config = dict(
    n_layer=15,
    norm_eps=1e-05,
    optimizer='muon_variant',
    steps=4892,
)
Each number is 128 + 24 x the weight over the matrix's rms, rounded and kept within 0 to 255. Layers, rows and columns count from 0. Numbers have three digits each.

# layer 2 MLP down (transposed), 1024x256, rms 0.0517, rows 188-294, columns 0-63
124158122154142122100121151115143159139095143142148077128142113141126175162097154121077105130197116116130113125125132148150109169149119149111075172091162118109132136087094129152141128110126125
150094097133147155120150156137143119135142080071111143119128118132176115150124126120161145168116099107115171121110097128103130122133081130160106152134162122149139137107104124148085079183162135
149092103158130145146113151122130104144111137140133148095139148105113135123117106136147144167147144118131183103111135135093120134109107114107150149101134155126111123138096106128150140116112104
134139120094122127128135116150140149108112138141110110088116116143135091119108144133100159079103100151176108082104097140090093132154142160132110155101091143140112112132145145117129133149107128
138110120134105136123135154101130085158089130116120114122157144128086124109092124121082147094093119136128146117095130135105098139159109148156149140075126117115109194115141111104170125136109119
157148093146107152150096219146146102129122121129091104116133116154116105097138152118137171151122152143089085129168153143106174105143130127121102130164097173121118117122119129128103164142116175
157155162140110146139137137091140112140102130143142128112114138120049111138128157124133171131088129123131131062139098143131133126110077123080110135087160145170109165159105140110155141140164070
155131113160087148184106130125121105117160151137122084150114161133127125138110124133120135137121120112142118136137093097142148150143119140108107154089167141146124133106110118118140146142115119
125152109124127124149146119132096129135155131102177119123151124121091093110110172137165143149128143120128147136151139076099151118098098169112110118082108171108134124093100115109115125121121110
115096133164150117128154105144151139106108123107134114141151164155166117147148132156172117134131159160116119084159136156134120153115091142129121048125125136087141136142094095101105121119110155
105178115093103171142087142110161096101122117107149128151132098122130102153183114142107148123109106159124111103192156106112137150094067125106143055105138121155099118113138141163102182134140172
145108108144094140147126120153154124112113130122100130163103124169127176138132118059149135144110129127160164127115115105160159139107141133101173158124111119153086171122130116118113111136104122
157114151098136126132128122109123136121140128152112177161172135145145136107138136133127103149123138126147096185125108105097131136139154135118144148102171149139143142166109147138141170125111157
157110140160115094148152074136133115131095126143132137132122151134105124093159117132158168109134150144103106115123161096139137121109140189149098114116127145136130143125127181169126153121126070
143124133136140116137169124144096117061111150145155100109151128151138156140113115118159100149139173139113145168109138134121114127115073181129106157152139148127115136119159106125072125157174118
089144103139126085138162098156109124140114167169110095106171126126150135151129127097148117159141159119139105121120142155118166155111157092167112144119128144100160123062130099099108109171122155
152112175144102121155152141123147131100143140133140135103136144143130099166118104139144135162133127144147081140087163071128163105096162121172126163118113127128119121136158121095121135095158131
126174128078128146127156119129183154109180112154193136075128132132143071144119134104131131124116128132114111066138116140142122122128143133149141102150129129143097123122136123128134093110120101
133141143158115074120136091097140080121096149132117133115173156124174136097131136129144160144146106124083151098148139135124104095112119162145168120123128134113136169121170156171116119168113140
097158122142094126119111103120124125113166191106125139128153123128122050119120104159095176154097117134106120144088154117107168149148117051145145125118137103119097160155104118143152149109146126
123128132145160121112138138115096095124133081150162159100095166147139098148090124091107166153172116106123101154127100144118098086122101105116142116077101123151115137119079151152163126160145132
137103095116100133102083151128096149126107116102113168114167134108129169128127159070155072131119135107103104127184145131105095098142142150110134084117126100095116117145122114117133134094158132
143096115133119192122117101162113110109113149104124145126107116152132134125151121135134162147101146117139090135132125112118144128121126113128141124072115122130113136122136075134152125111129114
082127139117120174151099155148160101122103126132137122083163139104145138165099105153112112109141143152111091171101111119060124153107115086165124096117129142115079151156090050144127089114140126
123149158147071123159165140123101108129157148118086148128104181099150151139156154119154102098180141099089115123147116118099144114158125123141164143158097136161101154150104121125098096125145122
137143085093140127143147156117109146179155108119131121138122156128150170161075131095087137142130114115136134126161105134122111128169104111147132073109090095112126118136136129139084140140149135
120113109106121108146162095098097095123091117136140130135146106138110134133119111160150168102122059130116090118142121174152154105130169126126100147168081091124103132056126173165151131117169142
137088134131123089098096115120095153118137119128124109147157118126083084134211137112137145151122133103140146135115069137120134120127131122107144141110111141127143144158137142134126091124103131
130138123104158119144174103072139152113142131122166126099125162097114104074099112144137104132103118129168109134161107118144125105147152143152096123137153135147139140090172145128133155097157117
133136106149112139092062115135110152149126139123140137164104114099148142175132104181095089131162106145131069143138092170129083122108109150113116126146077126119126126101159206099173152139173106
155101112125077175118101126139110163154132149165162118085136130167110147114128105127124129138101111110110136106131157132146127122101125121102113152125163140159103133132131157143144132107127090
133107118139083112131156130111144115133112104134114124135128111153119169115099164133147097075123136137123135117147152147124144169172126134155107101112130142166153178159118102133152147136094119
068130152142130145116106151117108122103133086136151114101145126146111139115177149129135133110133167134176118052107112138140159117153119096115106138131147130143112140159171141098118104124111119
062111112156132171111088123129105132101143136114131145127119144122104102121154141060141144125118164160138189132133124104153150112093143132093187139107088152158126118128111148124176120113112102
167095144115127121121095128145076095073128161126166128130157131148132089109140133131130086129108107118161108116149151129151176148118150098147118136122152116128110133114131120137166113095113082
161108138096125144104126130156110150130170145175166102106097115154111125127135114095112115140136138139107147105112151144160159110101079136119115113109114174110156112174114158106120112160111084
154128152140142152106087123142117107100098124184175105073138103126155105125138119113166108127127136104172132118110161099123137152123091050115142094127145086103099125167131086164117153112148116
113191116135114132147179134136111094127141126141111115120132133132119126108095153130145148109148166124104143136132111110165158112156143140173147096162063109107118127135131148062142098143127114
136174090166123083100147148130140113111115121128146081111166150138114141148144172092127086121083117106138098124168132154158103140143124140140126093157137174101158085143119107086127106147140121
116121152185156147117127112084124134097075166161134099145132117125140142158129143134154098080114133119159119135182097072097104109167115078176122138150142134121147098138131148147090119151166110
148141117101130099144109097104152155123151114110094126115125133113142092179107127151140118132154151162157109121099155086092105139162164149121172125155155132146102149147110141123081156143172123
109148144163134126170121176114155071153128146140105106086097170152112123108105112094099170127130076132114084106125117134112114099125122145173128122152136109139133130153126136123115141141121129
169111087121133120169114147160122154140149136129065155126111150149139146134103098113178111155107124130124113124140140175140137145101098114138103128097091143094091126134116110110136130125147124
114129145122144116095108137104109122195123123133139118126107103124135146119142141133093104124112133140128113141124139139163189146105133137143126159098140157140112135114123101133124129129151105
101143147124112096117134130089142146071115143133152147097114128129113123162127098112093163151125142130120085087180160114137118092145131127103135137127113143140122104099093088149128124120109061
144162150147127160131145118127115101100110142124109128150168116149172148164146121133132121142127173167115130090119089120109195160109133124117121144102140167114104117126109124123118178145162104
099103146126109127136148101167146136178128129123104146142121156120113156157116114127159112136153134125171123118070106129126129132144105128133125092138101089134104145115136085131106117076103130
099139116118156098140188093151134130121122123107126104107117114133125082099121130099104124152141150104127097141103093117096172111109154121122110150111145142128108161133115141099142134128100111
142080120132134134139130112158128089119163103151140111098120134153131141138103111115127135153159126106086127091150139128125113130108093101174153152096127169150115111093128110120145147111117117
152102114090140118112101138139061156140098141110174139177139112170102152099116099121107105111139159128158097159115153114102150135143115112150140144131141060123121139123154163152154107156110183
106115150122102088161138127139127085111142164143140148114135160110138127113124148121148137134067134138106134125132117146153133096099095127137112142148127120072128139152150124108157100131133127
080145141164159172109124140129145116136088123203123096127154160120144111093104120142113128131102076161152063139120127129112137143129133126126082109151135123160131099134122196139107108155138146
116173133099129160096118095116145112082126142155115100142116102137112122141140083172120127138150134166153132134140169093109190113151156143103168151128150103114142114129107155143140115127144126
165139137131138109128137108146136090153147149129126113124109144146093152098110138102115169139135108107170134150194135098136162153097140136145107094122135150126124105150134118157125157092057140
133142069178150078103122128116108093128101130150122108151115137143131128113111121128146131107155147130100174131150152143106166122096152117119139126145142149131177177120123130161135098123131148
124108100154064082138135139119136139165118066135068171121161066155116146136136111166119089142140129137107153141106118132155116108143097118126156139162127109145149139126061150140109124095137102
093078159092130132135098133142137114168153161161159120166090104119130142145134116127163133114120144142108120175121149097146123108163143105149201119114135093123120125133143123117110146108157092
199117097083103195158151179095109127097142126134148113138128132113126099120187135144074132164135095070145133103112203065134160105118132170105124164130152125147186125128127137144183129131128134
105114142120106125148108109128131143085156141151144157077121171141169105148121116123126113148134130122112174113132148140138139139120109191109143094113123117121140122141106145138181123112132122
150110090138096153119136156133128114086147125149139112140090109141139133109146099147158149114104082138105131080111106126133149171087168156158125165104129121146167095141108141131110183142109126
144115104172124122154144112074149083152154111108145127079153129142125098142163120119186104164159184128090138106156127110161101149142126133101178139142107133112121098107130095117159119101133133
137148131145128160110141127130106151105159136121132166128116130106108127113092159136124156126102115125115116127124111096107173113090127160137158158134093140112099135148139098150131146143119117
149129093134133138159114162149117105114156110159115106151092103135087107111144135124134152113138152162111143109084181105143127125086133102164117162095130153150158105136104143104132136112130128
128173107110149124143124129169071144146086166134123105126125110131105125115127111098147137111141171135171153117163102092129121124094145091149119106172148156119131157152124148125121097123145172
161132174122125141094166076136106146138140106117143141100086119137146162111120147143107096123080146128131142110129119128113096133120094171134113126159103166105108147157180146165137090180116104
135118122133125133105118121180152143147104100164140109109135098143126137122148125141150086095131112162149121107136103139135098130104168106114131130161087102167154125126154124088136144127111139
123143132121140134127109151113137140151108173127154167119134094135152124168129127121143084097095129119111122127110147096129099177130136139159163173124130162110149118180140071102143143095165158
146180130114111144100134148103132114097110130111114136105101100156129143147099166096133133126144170115147130126120140104091109110134142092134145107185163125117116109119133123122141086064110154
115123135119102112135119111154103104129123184125100126144082122093112141071106136122136145138122102138139113159116128138130159129166105119085137118136135123125115136115097154135148123139159127
132081125127142109119145121135131098153154173108100149122135151131157116153102118159116112122066136106112112143109136124147142169151102114165110141142156133104160144114108104069120099174134131
066099140099132106132130133141112113147162120166152097134120119157128130159135121159131125087174104126154124132132142091170131115132111114088118101088140114132173134137128151133150097112142097
151128091144126125122106152142103124170158163118114148114124162088115128139127096092131175124125178105116140162134115136055112153120143120111135142129091133143086142120170114132107145110130130
089139163119105114122196107100101135137117111135129112140134120115123137115080159196088122170145131109133127141170100128189136153131144132158151123159134129142129159104122127087117130116159100
115128127152095108132097154124120127159131148121157123146098150115111130106136154120128121148148154127099150139101149096118141133130131099163116123130107133099197098091147130162116133129126137
125102117127114163139129111083121138124199123099127136172135109138142118151127087129081123152117121124144072120138144140137102126127123105113105166133155081130126118146148101186148150142135101
112103115126162149135137146142167147172106130081178132101099133112142121162105107137108117104129128127147130151110156145144146149084144118168119113166138144162138129100124105101142132162083139
107138156116117112112166090092140190163121141149102152159140092165111104148146127126115104100103168109120138167119093119102134122132160145162120162095143160106160114179146112103122138107108160
125084093140133112126135161098119148102102105154171136123099116136106108094141123108119113134119107075146136096135109117153064144139112109127131143104122110149138145137128101133158115090126136
140142155133088141142118097136124146137131125130066153121102148111143170101106105155172136120104135095140159145125109123136122127149120176148161144176114094151185181147168081129115137124131107
107105128120127130145113166104134143128113120135172132091162161146105142144121118121190162125110132126182121138131168124145131112126145076116094126159143120069134134136139116134115099117124139
116118103056138127128157108085128148096176137157157140130104134143102082130138116156109153157114118146132092131131159135125139153145121135146132108130100128152137123165116135154163165113119108
128134166085167118160102153193095131095103144131103104127110167154100165071127138193109147128118149088163112115125105104111055147175128134122110131110150123070113093072081178166122133132143127
189104124119140137128124116119117123138128142177137128125082108134143130152140104183104161130106138107142116128118167133093150088128127111150138100167151141137137110093112103130125175161131090
088132109115127122122113131127133159123128124087200128112181130126123123116099155082131172139119169136107070144090165149147185164165115131117143122127130111114081129146157125106150118136124155
127123153094149106054166116114113168146123109068144138147132125095151149091116119129107125142101131143098159153156110119116108144128143123166093141146154155115086117096148126132122160132152135
115119116151146101175131168127128123115143158108154132153105102119134128103139170102120093147136125121117168102135153126080143112083111123149117125114118113116160141122110125178158108148080116
108115103123109147157111121129133122088120142128153150129161137144155137116115178078107138143123119122116126078154089146152097143091092152109099090156126120104127085129141150098162123128116124
130081144091114169152122128113154134141140122089148122145157116133122115095127098137122130121127126149161123094151123140130119105141144094120100125126138149162166159095154158084101119087110142
115116098143119155170123152150116072084105165137095122143103111117112141122134130146134137110086104133101116090097123153107100141148137144117185080120101123144104128135141133160096164128136157
134132124108157133150128152155165090127159113134167163140101112130095132104153096126105162150080145141060086100106152147116087158178131128134145115160158118100152079158118127127172119151155087
146132103150122130129145132109140123120079128123158082119128144107113191142127139136145153123158104151142126079123141173157155172127163131158134078077097078153119118130121139121105137121135125
164078174114133139142189158135095130151123090135137120112095151076123101133114117159161135076108112169136072132129153119126155128145203131172137148075101103109126168121145150138207135174129167
117157178140105127164117138113143145151147099089102136100148179079124146149092086105152129142128110116137138186144111170165116132160095081115116139165115110139127152093126106123110140135067146
138076160111090110135116134138138145143086162111130132150107141128117160160103115124137103135144142097127136159122119128149129120079124090097129140144118145155129159090100157165155157114126139
119102164139124190080165138115109122114122165111115127130143164133101143157092120104133080112132143114113117120156081142123066126125138107157161121110093145110116123093153081137130126137147107
139119132134122160112137121134172170144110150077145150132116141119113146149100169096166122140141112104107118159110157099130145102110117155163162147149135100141123158112057114116150127149104129
166105141113122179136096127157120158141117137146144137107097134066156121133091098113134107121141134102129103137123144145094127129157104095095158126181130115153122133074154139134111087156127095
176121135163123140138178126094130167144116184096102139110112125152121109135136159136135106173141116173061086092079086077146184123137147197094162082133115131084196110117119101099159102092107147
132121092145130155165182169130099141124114141134116126146108153099070129086111167166135135116118130159134139098143149122161114150092119135146120094102105163126148099135127138122113114154097119
161123138121119109137142132112109126123110115125093097152093134128158135131065145134126089157124118134157144115115084143144114094128145157106140132147127098125109114103132144119125199134101169
085108171174170133142159069126164183111103117126115111133137110132056107108103105108115173136133119136156155092124119164126108140130112107122140177149128145130137154127140102133150120161133117
122193127102111128130127089089149176113151113123181129146154136118129120127148117119143114111097100090142157119137123191154137122111154160101082169160127080126171100135152124116156134063115108
091107122106088122102090124151162113118152069171088124131114101120164127125115146113126105099136100118140129091146115115113146102105103088121139150122143138115081191093118128156098153106121145
142153119122143142101104114169121142127128145113085126112122102117105117127096150134131069122146099123129122156137143095160100126078106114171120130101100142114129128119141149144120101111106152
135145155112156088121133090168113146155077124089158131142140135106127134135094099128151132111126141109122146137096143101141119157155114102118123139116131137119129114134134150093110119127142135
118133120145165081140136121128168094137136123125130132107135135120157116125138136155175131156131167101113138144087149116142137101087142119119159093142095124116112126164122095155160137112126133
145137151123153117088130145150150123170094095173147113151119112163125126095154106159108152112147118113124141173119125143122135121106128144130119162084146108119106148092113129137109147109143113
# layer 2 MLP up, 1024x256, rms 0.0517, rows 189-295, columns 0-63
118140146159124133165144148108144075188121115105097113121142139131124134170153122098154162118130117127119133164129111167110150170086169138119133112123206173107096108088111165141112126153088122
089156133127115088108137090149143125113149106077148125166127124154144118124122170137092111090104109117119135128148117092168142129143153148119110093146135094111152112133144149137133116146151142
114158174118149114108147129134112168093151120112121151160129169121179148130112143146112115122139105184147134116138152125146132138173121140101143140126109099132131083176153127133088130170095158
121109133119135149149098130122141172131112150150102159137135127143147169145121137118191115136099145089140134171146131147105167137112153111082122107140110130165142105159150147092127100100124081
133134132166154130141088115146118097124076145124101123124137122071098137117107116104157151133129144149118128151130153089091091135142146122142125114175105144085100114143111172114118156117144133
107148129143137165130133123099099134114169136137157153085094152110150055099170125142109167158097096120126126088112103151100147123153115107121148118167095157132120143115072127137140103139157090
084139139111164125123136148122142093094132130084141136115123139151119116124116143093166121177153128112174112108140162128117099119076097124102112133132132138087161143115174128121154139137157116
126138117138131139171098132131137123151148119142150138144134117173105134116132100093127125130153182145127132114143132125149126181131164168134117135159060108104162142143124130120091124166115138
108143124147104169187110147129127147126181132146132098119105102162115121133108155179123122110099135134143136124105146104099102105159158130110128181133124143145107110120190116140123122141162118
108115121123129149175109115083124118098139101156129153166122110137144132174127149165101097132150111159168135100135124116123125145079141117134092133128136130109130118118089128129121162153098088
149150130113110111080116122093082110171113130137124118076131121069161094125155114137128131110125107133142157160152135130100123097159084153133112135127125185096168147123110123149104148135148172
127156109178150136102103122129169152111092112114082093086108181085116113146098141109102133096111129103104144107101115165161103129102170122115128153191091121143178132133149141144064095119119134
132130143109110143096120099116102154134132110155131090123121133171149122136097125154120121119094119109094176123090130137137124120143140139144107088135155157105130111115116095109150137115141138
128134158077094138137124118157124172094157158124139145148116101098138156125127141164139099089123124125144121134096114143126123131113111115115076120109143124213159136156133165111157125174173131
114146145118150113086194138118127120157123126123139144127117101118119132134097130124150114086100100137153137146117112150131091139121134136127107079125140185139146128095118112138131135154124124
145145097105130148115106137130137103149104125147122141188148124109101155147122162111118152097134095123110129119124113162149086122132074134138134096132147131149121104109121116162142165151137107
153086145144136141114099084137083113109109138130089124140145124137102155105141098166117133139103166109100131144142130122108137144120144130125115154096148164099138106122113116131121186122124138
146174132108143141128126149112126163133158139190111139147140143131122137125156133156114109135111138119153137149101105163106162146158099161100117112121138082110097100146123137080100118137150124
135146133171131159135138103149137153137121118144122119120146142123139147121137183161138125106070121143107105152124090155113114109168195141131113119137153165136131135155121159112126136148114108
165128119142096118111171148090145123164117120093086191187187153152150156128159171141136158124084181169094169122106129122144099182141152147142108126151163144138151140108098067144126130139103131
131118147163110129131111122121104135115117104165128117092127126107115129099173104176164063116164129165136098128147156149141106128151152091100106136142111112125123114138150143147106106150154153
108143146128151135166156117119155137117110085149089141161121148144125139135096153136081097119153121163134153097142179138103113118125125155142126089141132139116131114151112164097148103134120079
103173136126144121089126117103164135115104079117133115113172141105122130122114172167103175106132076156111148164126112106143168065162131148136144139114089140100110102137163136152111121148078167
108121136156122144105117145143160134113124085177131128112100088113129142106127064087147132130077075168160143085159103101116181136132143115144130148127140121152089107135127114140144136110149101
133063119178091094104110144134091108095136126144123120109102137149115075117156158150104098076125115110100100158140129100125127121068135162097124173167155152091155117144162138108178125166114094
123124099167139125086100156116136151058183116168135161114141160175133107134154157138129137140154099158136123123122150094166141135157141152127126184124147106146143065121150144116127085126122119
123136132120130143152140128108134099168136153151117095101121171123163133128125144124111134151124109142132119146103157170151165054121117133147161118100126054106113164154142171134090144074115118
139134113151095127108141164134088077129133147157117119143086093124156136170119120128142151097126116073089139119149126120109112113188123105097123137160114152163127091148141121139112151168132126
127142120130159123133110144136124119137081148134064141109122126096135132162113111104077121146129137076082103157159103108094131133134138151131124132150100151152175134184132131110087133177165117
107123142136120085118126122140139102103099110135086138151118137110160113159135124115112114124115104124158116133159119130078152131146112110121161114116131102094153119127143089129139124148133139
107120170087146164141112101124127139125098128118105124111083127122125094111105139157125168110101107135113088157099085138107132108099156119129121111114157137113113105106128143131098092145123156
134138172133121143157099104117120118130112102131123145100135116129191100085121114123160134113115113109088111106159166094124120129143104123158125127167153141141133138102123115175156142070110137
166141147125082119123173189148197138085073093137113140117122162096148179142116133158151101136163159161128137063171109153090094121099144144126086102139146147093150174104084162122095132161132140
124125092095116146132154159124130166162108117110114111111134128121133130155131097132095161156115124142149157132099122116153132125112123161101090105147103093155158109138141101114155089155162121
095135122173101133091128104121123110123165140168152115084154114183126151122119148107110151123155142126135098110085146094116164116106107136164119096100116146101118108127105120126146137152154122
136114111159142137117090156132129087107119113087118120161133150190099129142101095135116129122139083115127131101125140135136131126129114128178146107150130103139171117129119122144122131176119093
155098157154118088087079077116098133139137102127154166145151142107110136123149140129110103149125097155121140173138188127065079165090110098104106120120093141157150129167118145164116148095108135
111156114137114172114157152097137148123113120118146108109126149100121136179111111134181134122100124165154129133137150098123094093159128155151130118147076065058160096152117134104076115160153105
120093118140111113102135130106164161151164154112129167168116135100143146087116133122141123120087139144097087168118071092153082156137137104076116164173103162154132098123118111099116157142132147
117104101134098147182162124127112141129129125159121140162161120149153130107108164126193167103155111188122139198176110108144143096146128137105091140156101129166156124136074136123151132123116104
140121124082127119128125111112152142154125136125141133138130119122110138146127165143114146134131108148108148148116158127126145120156085082142101126137112148105110147141181110093124111090115134
111166147128141123082135098130140067089067123110175114125158079108120138148135127144092157105162134120139133142114111110132127137140139108094147159119130145128097119130133150134137144147126141
100114103129108128162151151125148168150144139141133118130150141128159147128136120091160134117137143188093124141179119154114099133147141147133127120149113097088143144159120168140105109157096098
140127147139090115106149096148150095142114144133128110160137142123124157121119142103098121141063112163148115136095121140124087092158121126104183099127122130120157172069141124116079128139148148
120151101112131151098142158118144151176130136135143116126130147161146127124127170120137106119117141139128142095101112091141097107119130114135115116120118121111187166146115146100084120109128154
092150150161114102117097106112162110125145126120130146139139159131162119139130123101121129125122139146107146103150120148115134166103131139130139099143151139111164169133152134152081166164079142
135130128164130122092069158128086189163134108134137122142142122146148148156102142148127132108093124146116127098152156181122095139154123109078126122124106142113144093149108106129159152125133129
113159170127131113116128120115120165121129112159112145156114108117093096108126119122124105128133134142163104158110129127129122128139115132129116077144112072125134171136134149146128097151159119
105126143128104139104133122113149106120139105121124139082140192130139126079145129115125145120145114115128130135176146122149119139128122139127136128178133091120136135147133132190129121110106118
165103126108151186134107127111117153109119123133079156160125089132170089117160126127109120143155133144116105142158150131122159136170101129151110138092124141148141138128110116127152101144143148
101175127133112168146129133145166147167134164149119140137131067116156092117106130131129143114089139140168104149114108135125158115151097115116101118139126132169155124123120170112153122137092139
136081092109129113124097124125105098164144105119141147114144121156166117161129157089119116091107136079121087133122101132156066127107122136123102105145129144109126151138116114109164118172144149
095127105128124165143136144142118121120100133177149121126137135148089120152134149117139092093124107150134116115099104139115135134162092100125157109134126192128117129131110145108148111161138089
142157126126083187134133154128130112133119115128100151109192146119126151159158125131138124132097118150146136171107132104135088109149089157085112127107130101148091116155129108089092165137121110
096170162122090109145094124075132175146137136131055168143145111107119092126176152146124107135082126095118143079149112128153117122131115139097154093116161097134154080154119126123144141153130141
111126087132114119100140138130137114115103119122132131083125151135161080124139145133108123148106132162134160098092087113109116126116099164147128095141142128102087137133145124108120151164147148
098135078122128118055062108109187158113154092131089135130122166109130110141120152075123143139146080094123141162138110104124131089124113139126081097150091154138180089138134122130175125115180148
142107106137176109116148117153138130115102122110127088142128128141143129112130126141115148115109135168121082076113125120120120130124164070103162131134109110094110139094120130099084141137111102
137154165123165117155125104131129117147139171143124151139142121122150118144115144170120157085158152109158142130091110163107151109116109123124155125132115137131114146123140125125138110141168145
108150157100124163099138127120100188078128129106107138143113144084178109128107152156103114106113097136154117137148083171135140094109080123134129153068132101129168164102113159086131127154152134
160079112121135098127112150113153142139113101122127110101136150148120134150130130116134085135138179143099148139111100135124066137113126086076085108131143130156128113084092167115143113105137127
109130136155140135124141159141139195140138134171141169075173121118178114156152159153116119119127133108111116117075105115092132125091149110110113089156163090126126090137151123102115109130162103
129089153104149086118103142130121114106159152110122168119122125102109144149089114133142174115098106111135108148123158120121117102134107136131106151129115111100116156130133135163140117105143092
148145092153121146130098120128143122124097119128104110102147133125165159147148132139161140078130144139140145117114107086152115141141119116148140133135120111104137118092170103099147166132127123
121152134139124112131108167070130124108117094145142132139110112146130124160180173112108145179147163111139130130135136110117175121104109119117103147127143192112132102165135150097114137127092105
119143161106110123170155110104102173100123110135129151142155151097156135114140110139124156052120106131108120167177111094133125121157128145118109109135121111154156136177177124103116123109133112
112093096146098137109125173138157122141113171115133087110137171113120108163111162162118172094126111169141128124103125137149125161174131152142098146122091135160130124071142149110135141179153099
124107133122157164097130147105124119146108108163073133118121147142189161141129095102160110114118173110136125124138163138143104167131103133147145118100127125089164142133123078178130109106145112
134126088134132125108106084131114116128148140099136130153108137112134137096108102131136107081161160159114118125123164123168124101180154111112124165147099101155125146094134086102147120123122106
187093120125093162120140165135126113119124121122114130123123147077121118108148148127154126121107174137099158116138094181109101138113165135156146157132144132109103114126111115122127158139149165
117140137144107126127131130141134135094103103163113113148122140131124170118084100121107155109152100134123111140125166108157117120142149153122150142079070130173162134100131178134174098143133106
128148103075105125119148101143109120118137155148089124103158153140123174133138142140137123130091163157146121148135102125114101111169113147111162160150139123129122095128101130075083128140178147
154156145144102137143124151129102128148141130133121164160145121100155155136129131164125099133131108128161144127115151177128079117095074178111117079142183133132138127112113119109090106145095138
161154147137152136117117130156149101127070102164152136088130126124150152109129147136175132136137107106157180135114068141101175100109104118133149094136101140105119144094134129057106113127140129
124126134125144147082129116122065108116136124133158168145090084137150110125122121157135140128090141155115124111110137127140154097139132124155114108142175117100146152199148106181137132086102111
157072124136126098087102131076125107169100098106136125135150119131140114145149094116186145112124138123183118079103083155166119139123120125136126135146125105096117149122151140112081172158168108
115114126176129100131108127142166131136165116117089137114158121129109151145098126093145144121131122134103099160087123142154117092104131129115144128132147150151129125139138125153128132146149085
123141126140135132103125100162077147111078099108123167131089107107105118098105114114141135093151101114129101133145125121187155102152159108148093169108064128138146152117125143135120116117119105
149161123120137103137133098146116124121131129101099103174103115090153134105150148138071062120142133149083154146128082119101142107134121186120137113122102140168126140119116131120131185154155126
180111141181112134112110123149167086162118106084148128113112133096143171147111136112127121102117157119102162122114115113106100097103144139133108160140113122148113117099131116104094146137122127
118165111152166140096159139090106069116087118124148121127104141095122158063123112080114209129089139102106109126127104113200094116169156119141139156160121109137122073097094107143113069116113145
158118125127126146101114135155135137118110135107140100115165141066114129115144155142107105118156117150109124107108122073084105122158139093128129155135089142121151043128068110153118163185141123
059130162139123136146164158134146118140176102123156127068128129124141113109140132080123136124145147115114118126113133105145137090114098118122142111097175135122069143153128129094140103142152123
118125129154117107116093101118089136096130103126096125090087127105137149137135091131140133102107126125157091143120116151130132101093156117158086120112099165160139128112145123143153141102131110
113125118101139154122145175111141135143115127145131117135111132115094132192162151097124086098154153168160127097110127134125083098124114139141121106129178064102151133151128118104155128149139061
136133153128120123122108099111129128149107105109101145133142128102170126105164110124119150143136121127118137153124124125145099117168147122130119131156103146138084132156132091147168118148133120
170141122120072080159130097111102117077129176117103145128104106133127134155109137156163152108111124134173162140117101133158109138140164157113134124104111139080166116143111108149099144113111146
139137109124147152132105160101131125137166132099140138121124100143161085131086136111158154155119145152151114153150137161149094122101077126146149113091130119087153118145120144113119119103140152
115115111127086131130149127135115120114169123106147143091094147099120071122146081183172119105105131110132055118102104113102131121137123135100095115138121153148122140156136152152120140126113114
079122142159099194115096140121128147133108099122099165140109045110118105113124149154106128151071147142135133078124118160121109110125120151146155123151146135131119191144132155129126155094060135
158108117104136162131146138103132119154101123128143142158170153092147148092128114079188130145108159160102140134143125081135100127104111116095116150159117116094135125129128148141115161112131113
114125147154135125101113150111074129139145155125083195108136150144166121142099090119113136148125117130123118145124189137142147146155109076104091129169178083117138120154108129126134103090106125
128106137135106110139141138114127093104119115129168098074154150132137130094181127126126108153117105160142095124155074129106110148095109142099117095137129122135154130180151140097140103133139158
122143124128150122126107156101089149148131136119151175133116115131162136086138140135107115103124089161101135155143143139111102098180152107100083122138145130131099092142158189104175102151125125
116144135133118117132132121128137098142162173123134176128121175128129135166143114142081126137111109172113135125135134130161124065145157112113086113144134131149086151135145127170114098175097153
114183101133137135113109124118137136151130119163138135112120140180127101142109139145118079113075133114130057096121167116145154132137143122108120122160163140119123101161151133179093103108163127
100120114120094094138092142125152136118084108158118123161129131159159111110091168121107136118153081128099085143138141155164146076126148202149115089104121137124157095098117130111135126095137138
147124105151165125095118113186140153178145127148155143155145167138167154120154108155111162153096133068152133125129128167086109123114092126125119077140150124154124124141151105100145144136134144
109113142082151143069127123074088122140130101127161165112118136125112136117154147172140143072129099141179143138167089134134118139117102092110106139139075154138148098117106102217101125146104165
126150103117134080128104138120084124111114118157179144163147117144142127119107142130144129104134113135144134122132114116135130115119143116088118114094163142158102104126103147105116147182149161
114163140132132121113103033077123140128139142131091119072134141124113092103120096114094089117122131127166109109158134098179117144144157153088130122168109137125137152159092118151117097119162108
134127110104094128124152129121133111181117106116134116130097140132122152171057152106111098131136118144100153136101166139132103068099089126162144115125163144133096153172110122089108154126141113
140109104109140116112148108117120115128123099170170158162101117097143132130121110112118173098141140139157147124099127146101109121149113120109125127163153124130155109105093161135124139186123106
145180156124121114096104134170128071117154120161122156126177099134122136095135143139126126132123135116108101163124146106143163116135160121121129110155168130152142128088170110108178092114136135
178146145116135124137130083083119119156135159139183148166125104088072154128130081144112149105104153146151112102125121166079067151139149107110082160104111148117167101110097149064106099123127139
148113136154112139137118101157113088115128128053124102104120114102118114139149146147151125110114146147153099115136137112168130118126106130119135106166078135143174121151148145109127110103139109
144160121160116125154146124097155104151133160137130168107144132128152155156145102156092094120107125097125171169089104092112114119141123162094174091140153134138104113125137125079111117155149133